From a checkpoint of a small transformer trained on Wikipedia: no biases in attention or MLP.
Each number is 50 + 12 x the weight over its row's rms, rounded and kept within 0 to 99. Layers, rows and columns count from 0. The size before them is the row's rms in percent of the matrix's.

# down: layer 5 MLP down (transposed), 512x96, rms 0.0223, rows 118-128, columns 0-95
# gate: layer 5 MLP gate, 512x96, rms 0.136, rows 119-129, columns 0-95
# up: layer 5 MLP up, 512x96, rms 0.129, rows 119-129, columns 0-95
down118 100:43 70 47 43 65 40 51 50 75 54 59 39 58 43 57 61 77 42 51 55 28 70 44 39 46 70 32 65 65 33 53 57 63 57 54 54 29 57 71 46 55 31 41 39 43 75 45 38 60 51 48 27 48 66 49 41 65 38 28 75 65 52 56 44 56 54 52 35 48 59 46 41 51 42 56 56 48 55 32 50 53 55 32 57 52 82 46 39 28 49 50 45 47 41 46 51
gate119 104:39 22 53 54 61 67 53 58 47 42 68 38 42 42 69 66 62 50 42 72 46 51 50 55 64 30 56 32 10 59 53 50 36 68 53 65 67 74 58 62 32 47 47 41 49 47 45 59 58 53 62 48 54 40 56 76 61 63 55 48 50 48 77 40 59 40 39 43 38 50 60 52 47 71 55 30 43 56 53 35 51 56 69 57 54 37 45 62 55 41 38 63 52 56 59 46
up119 108:62 68 57 52 41 35 59 51 41 80 30 39 61 36 81 52 43 67 37 61 47 45 64 48 37 61 58 54 52 42 42 49 47 48 54 40 49 50 58 40 45 56 58 34 43 34 56 56 59 69 53 44 61 42 49 62 45 50 54 39 40 46 27 22 55 54 29 45 54 50 62 55 40 52 46 17 35 68 45 49 54 54 58 68 66 66 74 38 35 37 40 40 55 64 40 35
down119 109:26 56 37 37 56 73 54 42 34 44 54 57 48 45 50 50 76 74 58 48 63 45 64 60 57 56 38 52 46 57 52 45 37 39 67 49 70 46 33 57 42 42 35 40 32 52 46 31 24 21 29 59 54 54 47 60 70 48 53 43 50 50 58 58 58 48 50 47 40 71 60 29 33 44 38 47 64 52 41 54 47 56 64 48 75 57 45 41 28 39 64 65 56 33 63 60
gate120 089:66 41 56 63 48 50 63 29 64 47 60 75 55 37 66 44 46 54 60 23 51 54 52 51 48 46 40 49 52 47 34 38 32 81 86 52 34 49 56 80 59 76 32 61 61 67 51 36 29 39 46 53 60 53 63 41 57 37 54 42 51 44 58 38 48 55 51 64 53 76 46 43 60 46 54 39 63 41 44 51 27 51 47 55 32 39 55 45 49 41 52 51 42 41 41 58
up120 096:33 34 57 52 44 60 47 57 33 46 60 42 42 67 51 38 52 69 44 48 63 31 62 54 49 47 42 36 67 55 48 47 45 52 69 70 72 52 48 53 53 35 54 60 42 61 42 68 47 47 55 53 63 72 79 64 44 33 36 55 46 67 59 48 47 54 40 58 64 43 47 44 34 49 55 31 48 36 64 54 45 55 63 61 86 28 61 32 34 68 51 71 47 56 64 43
down120 098:40 80 47 47 47 42 72 44 51 25 52 29 49 39 57 54 38 69 37 68 57 23 46 42 43 37 49 42 44 41 47 53 50 60 40 45 65 26 38 46 33 50 64 35 41 47 54 48 54 48 62 49 35 70 52 43 48 51 45 42 47 50 46 55 46 48 46 56 62 57 38 24 62 74 40 53 41 52 74 28 50 39 57 40 58 47 30 67 36 44 70 44 49 40 69 30
gate121 091:64 55 48 31 68 53 47 55 41 57 26 40 63 42 50 41 33 53 41 45 39 59 66 37 85 44 50 64 41 49 54 36 57 46 64 33 40 38 51 48 71 36 52 54 48 44 52 52 18 52 48 43 51 54 63 60 46 44 42 52 54 68 48 54 61 74 60 32 62 50 12 62 58 64 67 44 63 60 54 59 52 46 50 47 72 42 24 62 51 57 42 56 44 50 50 63
up121 095:43 43 75 44 32 64 51 24 42 41 31 59 54 39 50 61 54 51 55 62 61 66 44 45 46 27 45 66 70 52 62 47 58 41 59 65 42 58 21 77 64 65 48 63 45 41 44 45 66 58 40 45 40 31 39 46 60 72 56 60 59 49 48 65 45 57 44 58 50 43 36 52 41 51 28 51 57 40 42 54 39 39 36 80 38 45 70 42 53 54 54 36 68 54 40 62
down121 094:76 34 32 46 42 51 56 53 57 47 37 39 49 60 47 44 43 40 35 65 61 54 59 70 41 43 58 41 65 54 42 35 55 44 54 23 46 57 32 57 51 53 59 53 66 47 60 61 40 71 53 61 40 54 76 53 39 65 37 45 83 67 70 49 66 60 57 45 42 73 40 69 71 48 64 52 41 62 52 27 48 57 55 47 45 50 49 52 42 48 29 54 72 45 55 36
gate122 093:49 35 40 60 17 41 60 58 43 39 58 50 48 49 31 35 29 20 36 65 69 48 54 61 38 53 48 43 68 51 31 50 43 49 52 37 57 36 53 39 52 50 53 47 42 51 44 39 63 55 39 79 56 50 44 37 40 14 28 56 49 37 56 45 55 66 60 46 36 64 51 46 45 49 41 63 59 45 42 57 32 33 53 57 50 54 59 49 58 35 49 51 36 73 27 47
up122 097:52 36 71 60 54 33 54 52 54 70 28 48 42 24 50 40 57 61 52 59 55 49 68 71 51 49 60 49 59 55 33 47 53 49 63 48 55 64 50 47 61 57 50 37 74 55 60 52 59 42 71 59 64 51 41 52 47 33 46 62 33 38 47 61 68 35 48 26 60 54 41 46 45 28 75 41 48 72 36 51 52 59 62 67 30 34 71 43 38 60 53 54 66 57 72 51
down122 095:42 40 53 49 61 34 45 35 49 56 62 46 39 53 56 54 57 39 77 63 37 51 57 59 58 51 47 35 63 40 70 33 52 55 31 46 51 36 58 38 57 53 36 44 54 45 45 48 45 53 48 38 46 47 72 46 30 45 32 45 49 62 30 53 47 37 57 64 73 73 60 66 67 46 46 42 61 76 19 52 30 57 33 30 44 52 55 67 77 44 55 46 36 51 59 65
gate123 096:33 42 49 41 43 37 61 52 33 42 48 52 62 51 45 52 52 54 47 43 74 51 59 52 43 60 40 40 37 15 49 51 38 53 50 30 36 40 59 45 45 60 52 50 40 65 45 65 67 33 40 67 49 64 44 54 59 42 68 46 68 40 58 69 57 27 40 53 36 39 48 42 76 29 59 46 81 46 60 70 54 55 63 49 59 44 65 43 54 44 57 28 68 63 60 34
up123 092:31 57 47 45 62 31 31 71 49 49 40 37 47 66 52 71 79 36 36 56 58 66 51 54 34 49 44 31 69 66 50 36 55 52 36 43 65 67 42 45 62 34 37 55 49 41 59 29 51 38 50 57 58 49 59 34 53 40 52 43 55 63 33 48 19 46 52 44 57 57 57 53 46 34 48 60 38 44 62 64 74 64 20 43 58 40 42 61 41 56 51 60 39 37 42 57
down123 094:36 38 59 48 60 43 48 46 46 37 43 37 56 51 60 68 51 46 40 46 45 46 34 55 39 49 53 74 76 65 56 38 70 56 30 39 78 43 63 50 39 43 21 54 61 42 36 59 54 37 33 31 43 53 46 26 40 45 64 31 31 47 36 58 50 50 54 18 55 47 57 50 40 47 57 66 41 37 58 57 37 37 46 33 56 46 40 46 45 51 33 75 44 45 64 56
gate124 105:34 49 49 41 31 65 70 46 46 41 44 63 47 68 44 54 47 39 35 48 49 63 62 46 80 66 45 50 25 49 41 45 66 34 48 52 60 40 29 66 51 50 46 39 36 34 26 43 53 52 35 49 14 43 43 65 62 60 53 41 53 46 57 35 49 40 38 46 55 56 53 65 51 65 52 72 52 30 30 56 44 41 72 41 54 62 67 56 63 36 56 38 39 48 44 44
up124 096:41 53 69 49 41 62 39 51 64 45 59 53 51 36 54 35 44 64 22 66 44 35 43 72 14 64 52 54 32 51 55 57 27 69 65 41 40 47 69 28 62 36 63 36 56 57 39 49 46 57 59 45 58 73 55 48 36 56 51 53 47 21 66 58 56 30 48 45 39 51 66 53 43 37 44 38 63 35 38 58 49 42 59 61 49 42 36 64 31 53 55 58 39 51 54 45
down124 096:57 57 26 75 46 76 47 39 60 43 49 60 62 58 32 55 59 51 67 65 51 41 42 35 60 51 65 28 58 40 49 54 41 64 53 69 28 49 57 46 77 44 53 53 38 46 49 58 31 50 51 64 46 67 42 62 54 37 80 59 57 64 47 60 54 54 45 61 39 58 50 56 33 36 54 56 34 42 49 37 55 30 74 62 48 68 41 54 60 59 74 55 39 34 51 51
gate125 100:35 50 44 68 55 64 53 48 53 42 49 37 47 56 58 49 39 63 39 46 46 34 57 59 59 43 58 39 54 74 30 62 57 64 39 55 56 40 53 40 44 60 38 53 63 46 54 44 52 50 27 60 60 42 47 67 42 25 62 23 50 23 43 54 47 54 45 50 65 64 58 38 56 42 49 65 65 52 61 54 32 72 64 51 42 20 69 31 41 46 81 39 52 43 71 47
up125 091:49 51 55 47 59 54 61 40 58 44 65 38 46 59 72 46 62 34 42 46 48 59 36 36 20 59 56 41 55 40 67 63 38 60 17 75 64 72 82 45 52 34 46 33 56 64 48 67 53 44 54 35 31 58 47 46 23 47 44 58 42 61 62 43 52 67 42 51 53 49 65 34 42 51 45 51 39 51 68 43 43 60 62 52 52 50 64 58 65 44 45 35 52 28 45 44
down125 096:68 35 42 48 32 47 70 57 65 32 69 55 44 68 39 57 47 67 75 47 39 43 45 49 51 65 48 48 74 40 54 47 50 45 44 18 39 51 49 51 59 54 38 46 50 63 60 57 31 56 61 59 47 31 50 44 53 55 50 61 47 62 70 32 39 52 59 26 45 39 46 54 43 43 56 53 33 33 45 36 55 61 42 56 63 73 33 59 42 42 44 57 68 84 56 58
gate126 098:68 68 55 35 62 50 71 33 53 34 39 32 21 48 50 47 28 32 62 51 53 55 41 48 45 55 64 34 33 51 60 51 42 45 61 52 56 55 45 40 49 46 70 48 38 46 39 51 37 42 68 50 34 49 55 74 46 67 57 58 36 59 68 35 31 37 42 71 63 46 44 60 48 63 56 50 51 55 43 41 29 55 66 57 63 47 68 37 47 55 83 62 61 41 53 37
up126 100:65 36 62 42 56 52 47 50 54 54 61 59 65 48 39 25 63 40 58 47 46 40 54 63 57 45 55 56 57 52 39 57 63 42 40 52 64 60 52 65 68 47 61 58 58 55 47 55 46 40 65 80 68 37 67 34 54 59 47 73 53 54 46 27 37 69 41 51 67 56 61 49 69 42 53 27 44 70 42 58 72 48 43 50 52 47 80 65 48 77 67 37 28 48 46 55
down126 098:42 44 66 50 66 34 25 55 37 75 60 67 51 45 44 54 65 59 46 21 61 42 54 57 62 53 44 62 61 55 64 45 40 53 33 45 63 37 41 54 23 66 41 44 54 53 63 41 70 67 70 51 58 38 43 30 43 45 45 64 48 68 65 70 64 47 54 38 36 70 47 57 58 45 60 52 49 42 60 56 63 40 39 51 60 53 49 60 60 70 31 38 44 29 49 63
gate127 106:49 31 87 36 64 49 51 59 61 43 56 38 61 42 37 59 69 57 52 43 55 43 35 52 55 38 65 56 37 60 58 38 26 67 31 61 38 58 55 81 28 52 57 54 47 39 50 50 55 41 59 48 41 43 31 68 33 60 57 41 61 53 45 57 60 38 50 51 45 31 57 52 56 31 51 41 41 55 58 53 55 51 53 62 42 45 50 65 47 23 54 61 39 34 18 59
up127 102:31 49 55 37 60 67 58 56 65 30 57 33 59 41 59 67 53 53 60 51 43 44 47 63 44 27 52 47 50 60 51 62 40 42 42 58 52 63 52 69 53 12 29 51 29 65 43 48 41 49 80 44 42 36 50 73 31 36 37 33 42 41 33 51 56 48 40 69 61 34 62 32 50 46 50 48 48 55 53 48 66 47 59 74 48 38 49 62 40 40 50 56 47 31 46 62
down127 108:46 57 57 46 34 74 44 43 38 55 40 58 50 58 60 31 40 62 30 54 39 61 51 38 43 45 40 38 43 39 71 48 57 54 38 53 45 66 47 35 40 58 70 56 26 28 44 44 32 54 22 51 45 59 23 61 50 56 58 47 42 49 33 31 33 47 40 58 19 48 42 54 67 41 47 42 48 40 75 42 73 49 54 46 55 67 36 33 46 46 43 42 58 58 44 47
gate128 101:40 49 46 50 55 60 60 57 46 40 38 55 63 41 38 36 33 61 51 58 54 47 45 63 43 38 74 56 66 38 44 40 59 64 61 51 64 59 62 55 52 65 60 55 54 36 66 59 44 62 33 56 72 49 45 34 51 37 59 43 37 32 27 65 28 43 71 33 70 49 54 32 35 47 58 41 29 44 59 42 43 30 53 68 30 30 40 78 55 56 44 64 57 61 52 60
up128 095:47 41 51 35 51 49 57 46 58 45 50 53 64 69 37 38 47 44 52 61 56 50 36 61 38 55 26 67 42 49 52 53 36 69 71 57 60 47 70 38 33 54 53 53 41 45 43 56 31 30 34 39 52 61 42 67 25 53 67 73 43 76 36 36 47 64 58 48 61 43 33 48 33 46 76 74 40 60 55 36 74 51 49 49 56 40 61 46 41 59 50 47 46 68 43 69
down128 096:63 57 37 46 41 54 84 46 65 54 41 37 68 56 64 47 56 60 39 44 64 57 53 73 62 52 75 39 44 38 47 47 57 68 45 69 73 52 55 70 42 57 50 50 40 40 51 59 61 60 32 43 40 65 65 48 32 33 52 83 61 45 61 57 50 53 73 56 70 31 56 53 14 58 56 50 57 44 52 54 45 50 63 50 54 57 46 53 44 47 65 41 46 56 58 52
gate129 100:64 58 56 60 44 74 62 52 57 40 50 56 64 48 62 61 46 64 59 55 63 49 35 56 64 35 45 50 53 32 17 39 61 41 50 46 47 30 54 71 50 46 59 35 58 66 63 59 45 67 29 61 58 62 65 50 49 75 51 44 34 44 48 74 45 50 54 52 56 50 47 33 30 48 53 27 28 34 61 76 32 62 58 28 60 53 56 52 47 55 53 38 65 56 60 43
up129 106:39 66 66 56 59 57 56 61 42 43 74 53 54 53 62 49 47 74 50 38 46 50 22 46 37 37 72 55 54 49 28 31 42 40 46 68 45 41 69 55 48 25 74 48 42 42 57 66 50 49 65 48 54 82 65 53 36 55 35 38 33 53 34 58 57 67 41 43 56 31 57 49 56 50 64 73 50 35 35 43 58 43 35 47 52 50 49 60 39 59 58 46 69 47 51 61